python train.py --num_hidden_layers=21 --hidden_size=576 --num_attention_heads=9 --num_key_value_heads=9 --head_dim=64 --intermediate_size=2304 --vocab_size=32000 --hidden_act="tanh_gelu" --norm="rmsnorm" --norm_place="pre" --norm_eps=1e-05 --positions="learned" --qk_norm=false --attn_scale=0.125 --bias="all" --tie_word_embeddings=true --parallel_block=false --init="normal" --init_std_qkv=0.0159 --init_std_o=0.00245 --init_std_up=0.0159 --init_std_down=0.00245 --optimizer="muon" --learning_rate=0.00908 --lr_mult_down=2.0 --beta1=0.95 --lr_head=0.0086 --max_grad_norm=0.5 --warmup_steps=200 --schedule="wsd" --decay_fraction=0.832 --decay_shape="linear" --final_lr_fraction=0.05 --batch_tokens=262144 --max_seq_len=2048 --doc_mask=false --train_tokens=816300000 --max_steps=3114 --dataset="wikipedia_en"
Each number is 128 + 24 x the weight over its row's rms, rounded and kept within 0 to 255. Layers, rows and columns count from 0. Numbers have three digits each. The size before them is the row's rms in percent of the matrix's.

# layer 9 MLP up, 2304x576, rms 0.0603, rows 0-191, columns 504-575
114:142153173171132150132138150155120143139127088148145095100112167147121103154150076154155123127128128157131109109169157117123107141124130174115101093138133147137126114136136103119088129116122135106111139134090137139170
105:104140127138124138116150105101144109128088106073137131161172106147156168065132136142145113100155137104125142154108152153130141169137127181131149112114145112145111105169138158131094117136172143152158086186123139176139
087:100083152112082127104099149145118120124099136136133113110118078127112185121182145149167105116145115099120108103122129114070144097083131076164144108144123124177151135107103151114153109133152122107116131137149125106144
109:168096159112147124155118170083130161142098130132123128147101117124149096112142147136094157112119146101091112121147112130118145090151096106172177127139162116148097085120158131166091156093133126118085131111173141175127
091:112103150169100155142140136119140133159148116134104128100064107142137142103113138101113149155125074108140184159126113107160138113159115131127095111150117095095138129123145148161110116181104164142135127130112103107109
096:167179112171113121144156097068148141163134139133162128191134113132113132092101133121090135172146102181108161128153114121134128167146122089103102109158084135139111116125120181132116150093144105107168155110147181080176
087:162155140128153143134189112130117137154134143121110144116139144144119113079117128104112206135124105150145116120110139112118153158106163107150121106123139102075122145134118122129131140140137132106097117140156085151082
098:103126143145147076115086106096141147153138101138133153121074124109114093134113110122172189117153144139147141105109089167143142139108120134123142146126139118114149138159119157140158077102110155135123148164140104142175
096:108168149130129107137140112106163114132157110126071083129085149130094125090138130140140108136138086153102108110169119154145155172110144124125104142122099142110137151086161136161117129135112130124135116129130094140130
102:187115147128127115100135119125156120137102154146127103123149101107121124108164151126150156129136133110100136104094171137095171087107130150176107145152120145114132082109161122120111112072121111090106131112074150143160
080:136133116129157131121130131125113079133103130117164140134120123091131134126162157153110158142142152187111150124106140121128135081166177182138132096107166104145135115153133130107119127150151075094151140110119107150132
079:096131121138136161159130132159120109093065072117137149156122084120127111132088164109162157091086121134093167133134131079122139118154155113163147133114123152134107169121084103165121127119096099142162135122162135117121
103:171097160103196086107073119104164073098137141113092120151067143088137124107130132115133116145141152152121126091139091116134141096121096120091168161096178116123149101124148113104117093137094106128094135122138148125143
112:124111091148091172156165088140137088134120084154138123105098087123140112088141105109190101127124152062114105130094120110151191098106146159113104148126128140119134091174076116119149106165153125133171132120113132086124
106:135175122137134121127100141125101127168109078102099157111181106134105123148139158089156147149125194148151079166111129123127154130150111134159113136146108148130119139163122123105102116172167106112153143114135073119140
095:165144101133175080136092156123093101152152107153123127072120136141124148155085145105091130165128107121105096111086133134098147114123135139154140170138090138111136119151104147113149099151149133095136141108135125151161
098:123121135147087119114180149140131148156148130119115126089124125086130117083119161144110138123112148124133141139149092162131162148120124071128120109114088121109132087117109100123087196119122125097186111078108170164142
111:136120131090112120127133144098128150153126139090147103114155190110104078124148159134129116144140122122129115149137139130116123107070136086094127110120158109105136125087145113157130131157117156119095085130138106112105
073:113108148108163116166109172107159117120136132202097101136143137116136109054131149167114134115140135092116083115167104093124138131141155131160193104097118118123135117145129130150128148104122120104137116114150084111154
109:099151149133109123146072165109112106167130114115096129162126102140109140118139109096171134113125099093112122101146144191137137093127101144166138142144119104156172141155117101096131090144126154156112141139123124127142
118:145123082135124138125126139155079171134124105167111168106146117119175105099163057102128134120133104115145100151098141162116184151116152127133185136100156092124118130094070104148163112140132096107109130111116122083162
082:155125113091112099148082123131087098174108120136144141156135158158126141138105112101145138101145141114141177169102092162125132125145142157149164120146120104170134145139116137114111183133145077124101108143121125093115
095:143155160152156149147137124121074150165139136072114133169143139122143099140152128114128107105130149140124142128153110111148162120119103157135154167145124121114135113140127167131118142130107143136140106155140143148120
108:133108111138128152123101137148108144158078086116150066109118089136148136120140128166135202084108134142166124130100114150100111159132133109082135117193124151119119120130143133169118147132132128115145092122119108107125
106:137139110131116138190134144144148151156156151158120147125143120115138102116164102087130114127134133150144117086133110123132148140157151150123161145109106084132135196135177127133118109153139118127103117103113141144162
106:125136168134169157151133120103125119156132159109093107129137121114105117078141107159178127112091151124172117125128134115170121141111099173116177138156111130159159096127140140135134127152164139118153161130160085107159
106:150156138105085128161134141127124106131144146148139171150122116128130151147153141149134125108083106062126127110128117126152140098141152061131096059129096139123127131143141135112138135147138104126100091119133151151120
109:130156134115120155135183096165148109088159098165106142103106069139147106078127120143141143113123164142164117116105148108122145132122118150128102121117091152146120125135148139138116130107157111114095088177153116110132
096:088135142126098093183152113080113097121146129154132136143100116188110147083118092163117118142134118100145070091122183146122165153143133103155137158107135114119161107127146112131099161071061102089123110106120116144094
098:091164120106111133152118128114163124150113140122118147083138137138132139144104115092081140118086135106163125084158154115136163144138091110152122142131107149096123151144124099115136088109102097141151117184126113121124
103:127115134126139080088134142109137142154138102115186157156176139108148063121126133147130112153154109147135117111119183135134145142097115125133100102111136114141145157099127126150086147117164142175145127108100122122160
097:109197144108103103131104078130151091149149114127112113120106210158126137103178075134113089118153113113146135103130129132105135097106131127149107074100146117148154133136119152101142157149154167121118112145108124095098
098:141142131073133116104094066128148122140133126140164115150177160142171098134106136181157120117168147171141137153101130139126120151114118127115126140129119145155168083143136122117146111120121127102109178074116099128149
084:118121142115121145097162116103153143138130138085122121114103149124132148134087122118100096121118140112136105121131159101147124138119091178139136126147111113170114081106129115158123127134106089145169160119181147133110
111:168151140141157143127082120105096106121118104090138141095107157133102048160128127123160161081112145143131099066153126122092168143096128102130097119100166140093102096093165086113132140132119128126138132133143177142108
102:096078117104098163159092148099125137160140149148115137138087107149097106113109091114136099153132130161107133129143131146153155167154123113116119087150090119162108114071108138124105124115104107134134110150127160129160
109:082112144104114105125131112153123132164122117148107136141125141119135135127137173103112074099127105116142101150116099100109142145132121136115144125120159112128118175100141123178086153141112107107100110169094125144117
082:167195093154171157092111145138180098129145128109104129081123123099065119124175120141123127106136138149111131185126152076117113086121164127115120087140101080101116113125120136106115113076137111111106130104127123074163
078:133102119082151135136125150068120161151133093099119114119170124133124145077142114112126150141101139154101153133121151121155185122150151115106122126137100093128126127115107123088170154143139110093189159170109119122111
093:113113171124120139121131149139147146127170120142100146137135120174092152122127113147151114067128115096134154156139108124146124114096179140090142142164139122084127151148149123127142172117161130107112152111149169157096
097:079128153130118100109141108154084112089156175128104142132089128148167139130120117126158173148179160166132075139137085102093129104067104121145085124100144137115161114122138118126114117102112140151102127112118143096167
104:145127127126124153097113137114117121152134161108132119123139117126127102106179115078153127111141109097119103135147120124136134111126131171120151070103128137141119117119145134100162075137123177127105172123109154164110
098:125156169126126101146110099133144132157137080166105157158113117132143084147092124152123176075133108144106076101128082147113173135113181131117116134119151158138115106163146121133127122101069173116129099091136128151101
101:129109143150130167083132134132121124146114156106117103152151118134160139147140117097103112110137128098124106093127113126109153107137139114141116114108162146185149118145125099136160130106121106086144119162119162135135
102:112099096102117161153092131110099104129155114127129169148165086082162158133136107106166115101116103162155158123145127127086093078120103149159134089139129069144150116126153124138114101086130111141130182134121129070129
096:101123098171092123132161082114132156102121155140159160123124136135141099162134128161128167144130121124112122092135162121076130122132087109161122135118142140130105140116153094128108129118132112118171132153146099149119
081:139117135154140102106112145169126159084133122173151120045154148123116129110151175164079103110141134115103135160155114103094146124150114118131132154160099077153123110106153141100100106127139156121134147109166130144149
106:125089127144156114093132125075079129161144129092108117137105170139106109142145115123111140131180088146145106120138141147128125168124144097140158116139160129159090120138154114089113115104149133123173135107142109150140
101:145179112150119124132115128101089180146101116157113137151148111195105095117063115093123127118129137131186162123130119122125172162117116126131135162111114195128173097185185103121154144161137085158094115154169135129129
118:088125160075108156141142154109127142126142132140148157115106154110178134103138124106123105176114156155139114125108111105146147125134154119139099092128109121126139108073088127144129130140152113144138124143113112078153
110:140117114095189098152118148130161158133180125135110125141085097099172124159104174128144156114117140194118113176109123149119138112119123115139128123076113145111143091087144163144112142143103121101142124175120140135109
144:109102121123107160159121137095155136143087120119134146146148154114126074118135142127128156168108116152114098108118134119138133138166155108087136085164143139126121124125072127162083095149148097124165142141174068096135
098:150181127155114108132161116099118138140094158118100102124139094145174141154112085108164136132134106132180149171084099107133126147135116133144165110124146178120156140134122129107126104124105154145117096126185111115132
098:133079171110115161139114135123148160181134188140150103173169089108178158120137142072137128154110081171092161126130090141130127098114134064129121108112114143105162083139115145159119153137150146111109136101133085073127
101:104163122156121157135125121108115092192138134125122128143136113097159059127110135144127122123136176191131147129143115130123127145158137140126104144115119111132075145166125138160144151125147137104141142132130094127102
102:164115124146104124114127146117122132113132152156109151143112169115144127132133084114120105076143131109109129152127123122119129163190104091108165132116097129109110141097093123088152138105116111156146133146104120122126
106:089135093128142146090153132143140107115146130116079107156144093134167126100125105140102152169142103134157099129131110121152139160096140163148159093127131122173147150151131123137129131104156126122127120146096091098135
103:088131179123134139091133149141127128148141148085126113105133156146123159124144147105111142141149137141151100126198130147108124164119174123187150089111130097089152108125125168163137151080166123097131123159093103124140
094:090103141118082117138158137153153138128110159109161173147126111116143180147107119099148152109140136130134098113126153120091142093128098144106102111151158169130139149116170116118100160165109088137127125130156109148100
093:098068152128169096092107103149123115127155106114092115154105139138138095126158161127107142130147133143125159161132138109099160119127111099132094111144106161126140147127186061164187121087103134135110102095128183142156
111:096089118138140157104122143134118135129109147094153121119120118146126100139109127114159141124131072101175164101136136143132143127132135110109181155154139154104104112136124138106116158156123132139134117134120115126116
090:119145141139116131156125156131130155164085138156168125133158142129074123082158120087148116133131176150105148122151144150124132135137090133143114132075133177149138136120147143112100105165118128113112137139080128117110
102:149142100141089139122117130102111081113145177118117095171150090123107139143138128124132106113059157138103167142133155089143090067161128105134134114135136168131137110130127114120114116097135100092118129106146113150153
104:091117141107146083146100144146099099162162115142111113093142103147171119121123071148124122122126130131178127135135124121129122154087137080164122095112130103158119164127141082142124158124074135127136115127124094161144
100:099138139164121112145141134131112142119142092124143138171121096083162164155131093113123139157107120102101137084154128132170185147101154105161133121149154096148106156132110141136138112160153134153129115137166180119130
090:139140108115115116147162131143134189064102137167094111101173130125133144109129116119114107103130135139088133127140131116137135130116063102130143149143116108150113105152126122139140157141145133152181107107121109118131
112:169143123115129086140103079092091118159108127114154133153146165191145118074128141145142095100100161147136084128118122117139082106173117186135073122119086132104138122123162157131149161125116099140116176154156069134123
104:135129111144089118088167117153147168118130103124120135113138100095128146146144107148154150110121087134102160117098116133178138120066131178160144096111139085105141122150111126150088121057167115104120094148111129099176
100:142081111177142148127063190113147152140099145107149127151096138097136135104092126150133147139142089145145143120178136090147122153184110165123149103125122175130147122192143109165142123142121103138096092145106135115126
105:120119172169121147140135105131094119152155081133120115116103144158099111133118103111097119151144170157115121128087119123126130142091127081143089150123151086120137107097098109125134155154099130211107119125124129146167
109:155112147115148137143107097095105099108133149154122119146113104103139120093141121146137107152124092137092101134092136095134111111109150118144140100136111082141149136122084115091103096071096120126109098169137095125167
109:138127159131097116085138132143140125154128170111132144147089095108146114116152117096149135126117147122094134106091115123127113119184149155156127112102081128167154100151137114135153132068131135156116127127128158161160
104:119114096113107150140114133121139130119123121114091127107140099098121101120169121134156168135134114192123157162108109142149162104111109114132078099129110124150103116117099120169102142103154138182120126115114081153142
096:153147116183183164107105094110136111093089099107141100130081134144084115130102129125131127111104105142124130128093117136137129108149151107157104123142109120118127120142108119117109140141132146131147104146161156165137
105:139127109173183122112158133165144136137111109167177101106122072175132171136111106095134093101131086095142070103100094103130144117124143101166135149166188120101132132118172104118109144107107141128177122092092118131126
094:130108150095122179136141128097068130129092144134112143137150134131098148124166078145139148163125137126119101108115145089193115149120114115106171110130097139165126143084135149164124115155137095096125169130132118107158
096:113118161127106100154113127115142120162141121118154108130129137084106152108085132110145076143139120146078111121097114090147179144109136114132109140120108144159144116108187137188096120097101106144151141168115142118107
104:108151159117104130124101141135110087163117126167111115129115164083159133141131121150130134110145108161079105148110130081141129110092118080120156153111124112120181150160142102111136131102134121132109135107108066109151
112:100079131152098176137172112133115113153136108108133105123138133125170131125130178126138149111139102110178149123099140110141167110121144149119122123185131162108121111093162114118134114119114127145115149119147124164161
097:090112129155137133112084163148150115145161104110124130119102153157095103111130127087113143116157107141141131132132106117124159143123182140119119118118151087089086097157158159161107131152137152079131084108130158093101
091:083089147140144124127193119121140111129129150107131099139103167114102131173098110116165087119129149130094135132146121106103132135131104090149079130127094113081107080168122132100150161162146102137149138127169146130140
104:129097124145169113137124113108103104123131118155137118152151131136077118109127079136153124135118163149109055127159145128163122085095096140099100099136132146115118169150118134148138153119116104132124141173101082123165
109:122128166155113150126126141117145166139131097094116127127157077151172141138140110121144147146143128100155112151103097112115112108180157142174095108132125130136127103101178115075151148162150124121101148116100103121170
102:167126106132109142127118162114141135169161130117096112113129118140148178128115135117136138126148125112130166101121124139118158116171124111136163148119147146171092132117089191141107128113171130157168136147140112155094
102:113134120158120106150144136109143096123141136114125143127125162130090125130138122126112110113116136160154138154087115124132162100146171121169136116126101193145144133073187133178127099116162101114168140121127118106115
103:131153123097171102121122148118143156112091156128142142154133140138174126139118135102162145151110143127140122108109114120169127134099105142135116080147147134148124088131062137149120105155179140085127113183132119148113
087:126149104114110108174164116132139154120167128136103166113136100127130122171149112097089125135143141142069117150178132115112159138117158121139135138109143156168142105140138127117125130119156210156128135132179124158106
113:161155080131129154100136129113094138148154152128167113153094131129121111149125153155098133110101136139171151125130122136130107121080128147147126132184132120093134131114135128119111106115120161128135141107174165068151
092:125143143136145098109113151126141136143099124106141101160135140109149180131108155116102155111140107071069173135104131123138083138108126073121119136132189135102155157160135133188160153127125164131115089118108143120118
107:108169128157142080141125142116111156133132143078144196126103187107155154111102090114139105102103098117162127111102125175144123155125114153131096159162199138145125146129179147132103135123139083157158103128117163139105
095:112113117119135109187142149135148141154150124144117148148120131132093107128134176126154155100094115158118102147092123112153137124141139131139142160176122143151135136101143094145161116150116097133100104118122139137158
089:113126147155100148142148120129160114137125138124154106103128084151088132139158136144147161117105141143125104128135164117121078141154145086142106121128124145159158090115148104149134115120122157082077120095137165104150
078:140119156114121168124137122115125124103116135130147097126142150128103126125121117099144154148160150119133145107157093142105140160112167135132131047126125089128151119124146134111133132144146127153090152124151102180170
099:099128099137069125118117140106123130158134139123137141150141162074100151102082129144132116120112122113153135128128102104141103160131169126133134157125133095089156179136110125114139147159130131162129165159159131121169
104:158125118098116094088122179118126145147094125127114128119134148104125129111154139160108126116095152104100102131138107164113141130123170133108103155129178119123125136130104165172096146115127129077140138111143123181111
101:136129112137125116143106123108107081137104116137161174160076173129158106132075117123121155185089134111167098110095130087156114088112104121187156132130161106116150146126142139109129107115097134144145139157093127148093
107:108140124169123132100111162133115158147159105183099129090112127117161128130152123115164093174156155156174109084143159129143131125138105133141132137161147129137134159146152139156122128110121098144152076140114134134172
083:134159204130125177124132091139145088101142141134173131140182163144140127106112158111145179115142111163119152115115153131108137130126135127120142163138130120142134112137088172167125168099141163086116119068107153125153
090:131122148101145144096103106126156128142107127115140125145179128128103173091095160107110128096128149119140139118144125147112105113113139155150151123127117157147140149082110130120150137113147092133116137107137098157142
099:137164106125136172149096140143123155130132126118127123118128104119084140163161110128140090118128139137133158139148144188155154116107111090124106129122139135075136131148127149110142130111158135138113131104084084118141
096:088128171106108128138148115115144124165157147103109118108139143138103104177136137146151103166101170106103130106089154148116110111110139176139143133109113137112160133166100114118110135085140105154159102144104087146118
106:101111096128133158117124101082126139104138129128124182149125121136175163075145099132181068144148106124111147137121119086107116061153145101094137135162092148142189132146105135155122144097119139105118112133123166093141
076:087164147109163145123158131105115104125142131118141128132118144161140140149164149148088142068128136101121114157157136150163117123105115118129153089151153127117135119111094158122100131134140146122114150165161146123114
099:158112134143184092129124102119123159110117159120157118168124101140136146141084147084132112163132151138189113105118168100083156138152113122118162126141168108115090114124131125145151101125150125099087118156129121129147
107:146108133133140164124173129105102157091118102138092135161144147170156134138108109088150127179107090132160136119103180131159144165095137114065136152174157141140134122109142135151140100121119119148190144137175141163129
110:143098144150109091129115148085112142139097110077103117116099142121079115151141139081110128129139120115097156114136133114127146122152120139131138140137099145072134075142126167151132178142133138090102148117126088175124
102:157134118086126080114162086157120138141123160150127148152140114134129107154131151117134173100136140090146139108112122124152146125159150107099113149156112141134115121124141114135113102114108120097164095174130104112105
104:122134115174111124183157129142124136170153125129130105109174133124101094122095136139111183136118138114116139090150085110122160153145100149106162088145111109082130102145117111147111141116143125143084138139130121084152
099:153093143139130168123124126137166158119127149128095149136170153158070129128110138159163125133107113178141098121148104140152162119160148131145083092128143046129125084128104134115142111109108158169113119141128112147159
107:133130134145120086129084154157138127162109139144135166124154099116074170158123134119141140118173137140130094120154109133121109181109135135146179130115135161096126191099120145109135141114159172096144095086144101090149
099:115127101172109115123123141183135083168135143161127130135063093186101124129108094101134137137140165151136118083153127151132177089109117108155166129132111154157081139147113168122100120100155117153117100128170118115139
093:141122125201111145107099128103112164139120160144150141143115115140141141155090100092112130127129128131147132149096115098107152196153142109146142113180143117117186138121116089135163160125098110143192092108077089162137
091:134100197109092176155137129123115111156132110177137131128189132159107116086137135110119144114120119119161134093159172123128135148122152098174129171206101074129149084136125115129132105137135190118091116093110083127122
112:108106081158096188134119108094098116125093142113151110101119074115141110148119101148107124126105149128126160130116109102145085120141114149091099143121148115189132138149185136159119105147091152127062147147144129139156
100:096161153173111126106083118092130181137135114129075135134106122110122124087116117111116116097131120204104133146134074075100133139116148143141149124122136113139150103124165110148148137192115127100116149100153127096111
104:149108119138148154102163151150146187124128129105164128101116149112125168133169125184150121158132127142124148097103125095156136136133070141108112138142131133127119119107118140145097139120135098170100145137082110151152
097:081122123125118099127145143186141111129073162139101099125091110113149178181119131118126179175100137113154135136137143116130137179176129139123126097152141103138142111107137099143113132162084117115145111092135136180135
111:145188154090142095111103126098130122169107087104135099123127124124139146105089085100127167112123142129117139107138147172166168071140158143139139146108121118137145119167145120127111118089176102143164083173132114123155
119:139144128157091097137121148129126133164115161181109105149170121118149119094112120114151085111094126131118126131143115096145118115121111112150128071142101105121114105132123153102116122128134104139109115117129175150118
093:103113143134093114153147126117104177138103099168116101118136081130158106119121126121142095112104155088138117082109145146103144118117131131108105120144115157092117131089127140133185115129183106135102085206137146144135
109:132125118155108133116103134122098105118125122178135108128108122143150093133115122101107078154115108139128160081116135101134163175125127174170148147102106116130088077130160163123134140119129107134108161132123117122140
090:112146172107138147101152103129126124133101095106103118108115142154128133091123158159088165171148168161140150168156131144136153099139112121113177155120142150139139135141138159092153098139136086165133107145162082117133
107:112141134106123108069165154141150130182141130123125106098165111162125122116111111152141146137117138093118167103129124126152083135125118086102087133133116092112081135149127129094121130104139191153119118124162126108122
102:148107156132112129121116114104136141095120114134140107145110131088075128096121123134127081137121116115119119147139143145152115150121116112126103138125131111133118113129099128099168132148132129142143165103115136133078
097:174139104133103113145102121104124117147148113133114099096168149152124101139149139132126149088080131112164123131122128159169146127153178106105103116084111104127201071161092127068128135161161115164113122110113153108097
099:144151134097156151117067118127123094091113115109142103139106180112162114168145144087079151136158085142137117148108153111129155121117163124157120143136146114125126123098098107112106136090132083132117148081134141144167
090:110126107182118144146129143119127147158105094118157124141166115116109073148127090128130145122157160158129144136093130147137092168144102118091105114072101147098119078136102108154135150156109106091103126123120078119148
094:089148123176057155112168157132108106136107122129098148143135087139142101130138138122122135113126112152122105123148167178105147111162125124128131119149140128095093107114126125130165121155105071141171128091139153112103
104:123124143117080085085116144133125106165131136117133118124103136148126104129160117116146140129107132109134147139128143135140107132112147099161108122104116117109082156130119071175085118112104124143103139116126150110097
091:109127142116108123156107118112106097124135087135165116165142169119108145167113107155125106068147164073121131172109128173144148126114109120113128139100129145138136152145096156146122133145152086112146129121144107128120
097:163111120091177176151117144140112089165121122118131120139154160152149134128121120101141101110128121087140127095137159142108137123126099169130100098133110118120126110113120150133122146110118086113142137140174157153152
088:138084123116142105124128107092134133100119119149126097157121138131180166121099134119132118146123138157107159106110139160089152129102158157119116135118146111088151125152144088110119106177105135127127127102148187145119
101:119129100198128101133137075109116133140136106141121157147186121161123102075164084125170146139175158146168090154082111131144156097137206114113133149097115129133123131113165122161096125140140105144164130160145090178128
103:078197109143145126131111114121119147136142106117139104119131132166107125102150093103149103137130143133104108089095165140122131180125089069115130106135125136133131105104140115135133087173152121149156161120125149148124
104:112116124147113107135114112139089135132150149090105127137169135089131108110105112129157132123122140121132129078107131131134154118130119108124073139112120097152168111132144105118072163156117143140103151114126100119136
095:116116136128068114153109103122113141138123127098128149120109107143107054177131121178122145114159180145132121131127137120134139119155108154133157138092109127136144101135146097126120134089115179120076096099122096089156
093:104156153143154093148144137103150097146141158118130095106145116138160118107114124095138163172135137147130113101121136113120116130126129121155094142150105161145127151095116141098106149133121154140130113108081135140147
105:140077124128119137181150133075133203125123135086162131107148118096136155148141106128113158148142130172142094130116126148129160152126155106117148126179175126120119123156088140139108134128124145061171164163125136154086
098:080087099129113124155141117065142139140134077156144127122091128155113116136132172115149157086121141185126112116122102153137132121138111148123161131175102156121128177187191142131145136119102135146128130143113126155098
098:147109122127119132142113147111151137132115146132130083122126117119130130105141160135109081130164119127114164152113159110133105132117160133141136117069103091144127122133154102165146179112119106132159126140141125106156
099:091108123093133122103129156086103139138098200111159143129076114126137093138117113113167129148143165133164111135129142158136140138104144105091132115127092165099146112117147161142105120165087096123097154127112164161110
084:105132154096135147155135144108135080127141107136145130117086092167129151128131110119135122150157123115143157147168123153136128139146084081120137069116144097129149082140106116152148146128125117150105152098129116153118
101:114129143148169135088101126110172143114119109203106085161157123131110086133152128104133110099124140116091111117114150191174160148168176110126126093156070151132140178147165076137132122119151158134127122101113162081138
096:114120118124103115152157104129194110153118137152117145119159059126125128138119125118145136142115132117190105112120105113137162108170150143113162113145103130127124073111097121082181117118126135116121119119154147089117
095:096126150142172119120138113096117119126126108161096140121173156118146136132123137115202114124142107142110137165080135080073132155093140108117124101109102113143105136170084147137105106130133148129101145107141114136135
103:112182133117170163132133157150154170111110156137122092137135120174156149120105129057150148175145081098122117123113107084154130173122108088132168138149165091181111137147160116138101112106129140127169119143153109085152
096:078141109117168103137138074117123130091136142132126092118114129129132181113100145150139135100123169126127146086107158146086126097163149131113130128136096124146100098152162133126109110150124143159087115118176161112108
100:161107090104109127135146113161127171107120090115102083111106085139130125114120145133137117126133127120149099060167149134098132086112147130137081141084107156140174152160112106147123115147142107206138123130141099125097
117:111102135088097110077132127132088161120133130094136076143139123125128145124143128123120105128151094169124140116127131160137123140174122131105126176125141165126131175092114140108093126165106145137151092104156142160150
102:136103109099108133138115191133143135136167113128109106152123101146078116115103119126167089127154153162129140125150135133146095119179126133121125168141122132145131105119091096128121113116143099140116130142143098108146
106:142127169127141094097154164135175122124098088103112130133139102153121177113099091110147180128125143162147130140138116099131130171058095123140159131130162146157152137143109105160101096152115117123105090107150142133069
099:134106094144127138126103119127140112136120145145121127184146148126088171124115098126189151144138102096123107083118109131066163115113112159115139100136118125131139111092094164117134127118145142095123106112150143120125
099:174157143113157153172143093106169120166165103049140155117104135163142112136164129125129112159140091139127129075117124090151141129128097118147112092116124107153151130102091109166134089101131121122135126130107189103136
098:111126133159132153145101148088117135145147145078130140100150130082159145157170132134147095131145111114147104165137138134195129093086136116101136172117156149145135091139138114142130095143137053148106152113144137132145
092:097148122123121136136128091108089173111146137117150113091151103128141141141142178172160144103128128115163117119144156087149184113135143128153167131138157151082188076106137138142152108132140108136132119093120112058155
100:162099100117128136079071120129159114154116111147151158107120157114128135108157143145116115140137142142101165127126123106148139115173126146115153146131080170169139095143165118095148171080146120151153135153168130132140
098:115145123105102128126144117135148152115161125103141098090124134101059155100089119115132124150154130155154127160107161093144125117152135095120115145105119127132148142153143142157130116143182147154128138113112097134112
100:125133131112153147147110119088149114118105147118085102121149118127114145145148130096095125172108113152140124116140126120126151147148104107105123147119116143146128118086076136179153110116100130123170141109135113092123
109:158117116144160145134093183155119105133122104088144122124141137117149140101146109088142140148119143116161089141121124097101165115153130134095146096089107110133131125185135135158136110162161122101115129127149158133108
106:099093128068110159156143141072174108143101132137119101141133109100082116146174150133133135134147152123131087085156140083193106068129121120116122142124120131142150142176160146173108143111138108148106100125163120127092
096:120132101148139083095104122148094159152117108135142164137156126120142166090124163148102115124147120173146118188083111116150147119132094123163115101147095133119185140113083172127124109159151145156155124138140120128137
102:092197109136113084078153137160159121108129136132162141139110134102109153132109161119163153092133102120089119113118106109114137163146143168113152109149094155141114162106156131105146097094151138155180137084146098127146
094:146103086133118126146123132116110135119131161110091123131128162139101136122098157129154088099150146167140112149141176160153118124100173115100139130121130143103106151090123117163126127148144109139100159114129129131154
093:102135137123118142122139140131154095119101137132126109140127136121098096109052164124168135106122138151118129157103128148165123148106184129125086148106130122172138098137120126118215107135119102127164109124137148108105
090:117085134142133107100154140107138152115159122129144104115165102137163096148127104138124121098117130145142162137148134092148134099177131134093103121115086169139156115117149111118114126162172120155157115114135177073163
111:137117144105140133170129145047107125111112140154129105164106150132077163129156119126138121127158128133123091141129126136106154104164100125083131122188111126163137135128134150103100108095145159115139108105126142154094
094:146120152192139119118099132137114137107125123101118151094094143119125134099114100137164178155135162196111096102146124085149154154128124123117141093152154110137122116135146137111100123130135137110095151162125130169173
132:132097134108087131141097116142184124090120140155128099167146142112099086144099117151133099096116114141157100184119135108149131121137153112102106140111075102115161127120120122140132157164180155075111142092155153167158
102:150105141136098135143129150124143132116119111108119092152200151140160147166160080142114072132148109148116082099123088130155119172131116122134113172133188117128125103139127121082117129162147146139114156148114109131121
109:124157122161111165135136104124076118179144128208194123152101136143146164148055116139137128120139113104087123139120170125138184119147142110133115113141120118144179123156095161154184113109110150162166126121127131121141
113:127125099163126156150094131108141145156114131089124093122113070125150147135131126126146099110136132146075115101094127102129133115104126131133136147099149122142141132161152117125094082101174091126104114094143124136182
091:088119093173159118092119111105140141159086147112133105113115103107119100111122131140100110115150116125142111100145162120116106146129118124113187112104149123072180122177150158107129123103129112102153126132149133149120
106:102160126127174109127099127094149104080166116200154110145142126168114109162116127164076124118175109103131120141113110122131179120089145159136130154187110166141111139146135143146119115129126122156139114154109119146133
098:064075114109182134130144127122164154165091170134100158103153101120117110106086125130089143120153153119114134145149125129137143175125122146133121119193185185166104126122109131123131135129081136086121134138138149130118
103:139152148136104146160126131116132114146136150134144122096105116144106162107128126098147156152093116104122101112134103099156145136122136111181075147139157163119115176128126134166125107128111124152108088110122154146153
103:125131099136118092145108120135139103169158090168158090126106117149127122117181091105113130146081156138150142109105106110107085089136119103088164129110130142107112118157094142115142121132127114104145096135166122145155
093:142135099100128152105125135143131129097136114121132118090117143175167145099137106090126168113137132156154095150136100193123130109160115129159129137153133165121107104130154152065112171112138093152139107173076144139151
092:155091118069145156150155124127165130108152144122117145140133122150105097134115073127187160161091160127130117137119100168148081112111155068141119149177141131162113150111152142148163149130133129129152112140156147112134
145:094121143087107104136127140155101118109123160137119126059126125144126151127128101111144150126163145123106143147114110137127102172099109147149154113138133074104139116106129106117126141139138127150116148121145135089190
084:128112115137084148133163141128144125131112111128140153134135164102122119132112133133124070118097166128123114134112168119133155107123165128120140134123109147134130149117122122178121178092117084171165094082182132100163
095:149113092141145146099125148110132130180107122148148129165134071128147158159146099139079123136115129089142148193122102095128127132105139127137126115139136140111089104136117146163154131157117158099128127147141113108102
072:120143091184102123159116153129127136080114122127187137119145133164117157158121077125142122105113135115117121121095105134091125077104134148148129092157094157144117103108163090137139104110144128184119103156112107122183
119:107111098125106122141134130135120101103153145093136143148149107138090131123151141159100142120132168189112146109130136088121147120116127122117111158128130121123118158139117120134131122179148129152141144137130108089092
094:105142121121117106120196161161121127113066080116163165127144086130135170127143130136144141111094115132150099109110126115108123086091134133116132099100115143167121102134116124120152120118130151146145108079096149173144
095:141168115164156191129160095117153075113098163130153111106135161123117113136127127111094101098118122131165119153110185116196146120131143092139159140131152150165061171167124133101061121125146125139103080133130117181183
092:143153119126172099123121109113119123130147109158098128122146123090155114083133104131146095108150096153133118144130137172145131099118115107112153120094148125128136132066130098139136117156133137154100131054109108089131
092:166135149112133133169146110158107142164093153134134142122141055153105137151128118128116111124116184094081145086121159109128122117090122133101072107127118129160148110136155108140100130139132108136136110170133086143161
096:139131131144088114112151170130125138156109132112136105152111112121111152102123152107097076111130108101146143107129133129120104118189135085135114191103133159139150132093142144105168140106135127076126158113140144125130
093:192109150193073134155165140156185111101142122140151153079099114111105102155151133095125075102095142137155118116101139147168111106119127113176146114135067156118109082144144181108101123080139175119130145118130146126182
091:138103118162159107177127125117130106156097121115154149139135119146181119118144143108114078109133079118106172152123172127119131123111114100125134130109138148146103130167142086155141124100146190106133131143138113145096
109:126142088101088177162130116099147173119132182109142134102130124139141111142158147073102115158121131126104133104148133135096094111126102157110115135143150161170138138147095154129125115132146129133070136127082101110146
102:153191069136137103125159103109110115136095092134086110147111134103105185094140131121132081106113141161120159132167147132113140127126185137148124118140113094064124136093108161131143096123135128137122122150147131175144